config.toml
num_hidden_layers = 10
hidden_size = 128
num_attention_heads = 2
num_key_value_heads = 1
head_dim = 64
intermediate_size = 256
vocab_size = 1960
hidden_act = "swiglu"
norm = "rmsnorm"
norm_place = "pre"
norm_eps = 1e-06
positions = "rope"
rope_theta = 10000.0
rope_fraction = 1.0
qk_norm = true
attn_scale = 0.125
bias = "qkv"
tie_word_embeddings = true
parallel_block = true
init = "uniform"
init_std_qkv = 0.0442
init_std_o = 0.0
init_std_up = 0.0442
init_std_down = 0.0
optimizer = "muon_variant"
learning_rate = 0.012
lr_mult_o = 2.0
lr_mult_down = 1.5
lr_head = 0.00771
warmup_steps = 26
schedule = "wsd"
decay_fraction = 1.0
decay_shape = "linear"
final_lr_fraction = 0.0
batch_tokens = 16384
max_seq_len = 1024
doc_mask = true
train_tokens = 144900000
max_steps = 8844
dataset = "wikipedia_en"
Each number is 200 + 20 x the weight over the matrix's rms, rounded and kept within 0 to 999. Layers, rows and columns count from 0.

# o: layer 6 attention output (transposed), 128x128, rms 0.29, rows 30-32,93-96, columns 0-127
# v: layer 6 attention value, 64x128, rms 0.115, rows 30-33, columns 0-127
o93,201,138,194,183,178,209,208,163,186,188,191,198,192,210,206,216,222,230,188,214,211,219,167,191,229,221,173,246,205,194,228,202,193,186,196,215,226,175,223,207,215,213,237,179,184,192,187,172,175,209,206,172,215,196,164,194,153,162,188,178,170,192,179,165,222,196,203,199,200,222,225,190,163,219,238,180,188,207,194,189,206,165,206,163,178,196,196,207,207,221,216,194,230,170,243,201,182,184,218,185,204,189,212,223,180,154,191,201,184,200,222,219,197,177,182,221,199,175,224,206,201,195,228,219,214,210,207,188
v30,170,187,210,184,210,215,246,208,182,209,206,205,197,166,201,165,214,184,176,224,215,219,207,212,199,200,181,163,184,207,216,213,175,182,202,213,198,156,186,201,205,222,202,194,205,190,221,253,195,214,191,188,199,207,239,209,187,240,212,201,179,202,190,195,183,215,187,208,200,201,183,193,218,156,165,190,217,190,230,228,191,204,172,199,212,218,177,184,192,217,174,186,211,186,178,187,166,233,169,203,196,217,207,171,210,229,220,191,208,212,197,222,203,212,211,187,215,225,183,213,201,208,192,224,209,190,214,138
o30,208,173,195,209,194,180,186,201,195,209,205,210,183,162,207,204,169,213,218,221,181,154,230,198,179,212,208,206,217,202,180,193,205,185,196,186,236,189,185,205,189,211,171,183,210,160,195,168,185,190,203,165,197,206,158,195,223,139,221,180,216,168,211,177,201,184,175,192,211,219,209,205,189,220,210,214,237,181,174,182,183,214,213,214,208,165,209,192,185,207,232,195,208,187,208,204,202,224,196,198,194,186,218,184,193,200,224,213,197,216,234,203,193,159,226,217,144,172,175,188,165,188,192,184,203,180,164,206
o94,208,195,190,157,222,209,173,191,206,196,194,183,175,228,149,208,189,207,197,192,199,181,180,211,191,173,193,175,193,204,211,177,169,213,198,229,161,202,216,244,192,171,232,163,183,217,209,237,201,173,179,219,223,218,223,198,181,247,214,208,235,229,179,223,209,192,227,180,201,190,174,222,170,215,188,200,189,206,208,222,204,210,222,169,224,230,173,205,240,192,183,181,204,209,202,207,200,165,237,188,187,187,199,195,213,208,203,197,186,220,151,201,233,195,191,168,236,241,201,195,192,224,185,248,192,213,247,191
v31,201,215,204,206,186,235,247,236,204,186,184,168,182,186,213,175,204,173,180,217,219,216,210,198,173,197,191,197,173,200,199,214,192,212,186,206,217,211,235,204,191,191,198,200,180,159,191,220,206,183,164,181,179,191,241,200,203,203,197,158,256,204,201,167,250,176,203,169,238,219,217,211,199,194,214,220,191,218,210,171,181,160,167,200,209,192,204,203,179,237,198,182,204,201,182,215,221,207,214,209,210,232,228,225,168,198,236,226,229,192,245,190,170,208,176,223,196,197,244,218,178,204,198,180,241,186,222,220
o31,195,209,192,195,209,180,190,217,210,203,175,218,170,192,197,160,209,192,206,213,213,170,180,212,220,190,171,196,226,205,198,205,208,207,218,167,178,185,211,211,188,162,229,163,214,205,236,221,226,187,201,192,204,201,187,210,191,248,172,190,196,214,232,183,228,209,164,217,183,233,166,176,192,215,174,211,196,189,214,215,177,186,212,195,211,225,185,194,240,189,186,193,193,179,199,224,194,174,145,252,191,165,184,210,207,228,229,166,208,206,182,205,212,167,219,209,200,184,224,183,178,189,219,189,169,215,139,212
o95,191,222,214,196,223,149,182,203,188,246,201,183,202,226,216,202,169,232,208,200,173,203,203,178,206,180,225,210,240,208,198,200,217,181,213,213,228,186,214,184,187,171,190,189,175,189,174,197,219,225,222,206,168,206,189,192,205,210,216,207,200,211,181,220,165,188,196,189,183,210,225,219,177,185,232,218,197,259,181,203,222,194,196,155,199,149,201,205,191,206,215,176,187,174,245,197,218,259,232,186,221,187,175,186,186,185,212,215,192,225,170,215,202,223,202,201,223,181,169,185,226,216,252,185,216,174,224,188
v32,198,201,205,184,197,228,209,206,203,246,168,199,184,206,168,185,234,179,187,163,209,197,176,187,181,220,174,233,180,180,228,230,217,185,218,176,211,201,210,217,180,203,187,224,188,170,218,177,181,231,190,224,211,182,217,237,218,219,206,209,202,192,189,195,238,213,185,246,176,192,190,228,186,199,194,226,194,218,213,186,189,190,234,226,181,207,218,186,248,203,192,201,169,203,204,208,176,211,215,184,212,209,184,226,195,180,187,226,196,225,201,214,237,200,246,193,196,217,186,206,214,220,220,185,232,246,178,210
o32,192,167,164,193,242,188,234,194,219,221,225,181,206,203,182,216,203,192,213,177,188,214,195,215,199,173,171,228,215,174,161,149,202,169,204,269,190,217,187,185,216,137,210,192,228,196,219,194,200,200,210,206,177,208,222,177,190,206,177,205,195,215,227,202,192,196,157,198,190,207,164,168,168,221,209,211,188,223,192,215,221,202,164,135,191,217,193,186,199,167,187,190,209,189,162,183,197,207,187,208,200,176,186,185,220,194,188,189,191,208,210,210,219,185,177,189,208,234,217,180,212,183,208,196,199,214,177,207
o96,214,205,214,227,203,201,206,209,174,195,189,227,198,196,221,173,203,181,201,231,197,193,172,205,201,193,208,173,206,218,187,226,208,252,189,181,169,149,180,197,192,252,207,175,181,191,128,206,223,180,201,188,210,208,180,172,186,202,242,199,199,196,177,171,198,183,224,182,204,213,209,212,239,190,203,165,204,182,188,190,166,190,200,222,202,190,235,200,198,243,239,224,221,188,211,222,195,194,223,184,158,185,201,214,200,209,197,157,200,174,218,225,183,204,200,227,221,144,188,219,210,210,162,194,223,173,216,176
v33,211,178,220,178,191,224,198,202,180,192,211,224,185,227,195,228,151,201,219,223,221,209,191,172,222,204,234,149,195,193,203,206,227,198,237,190,185,184,183,166,209,216,234,179,153,191,180,226,195,196,177,227,185,203,208,175,222,193,209,224,191,171,161,198,224,171,209,159,218,238,201,216,211,183,223,190,198,186,233,255,198,218,186,191,212,180,196,195,213,223,201,208,196,187,218,208,175,227,202,188,195,197,188,230,213,180,217,198,233,205,232,199,208,174,182,200,227,197,200,202,199,216,235,185,212,253,228,202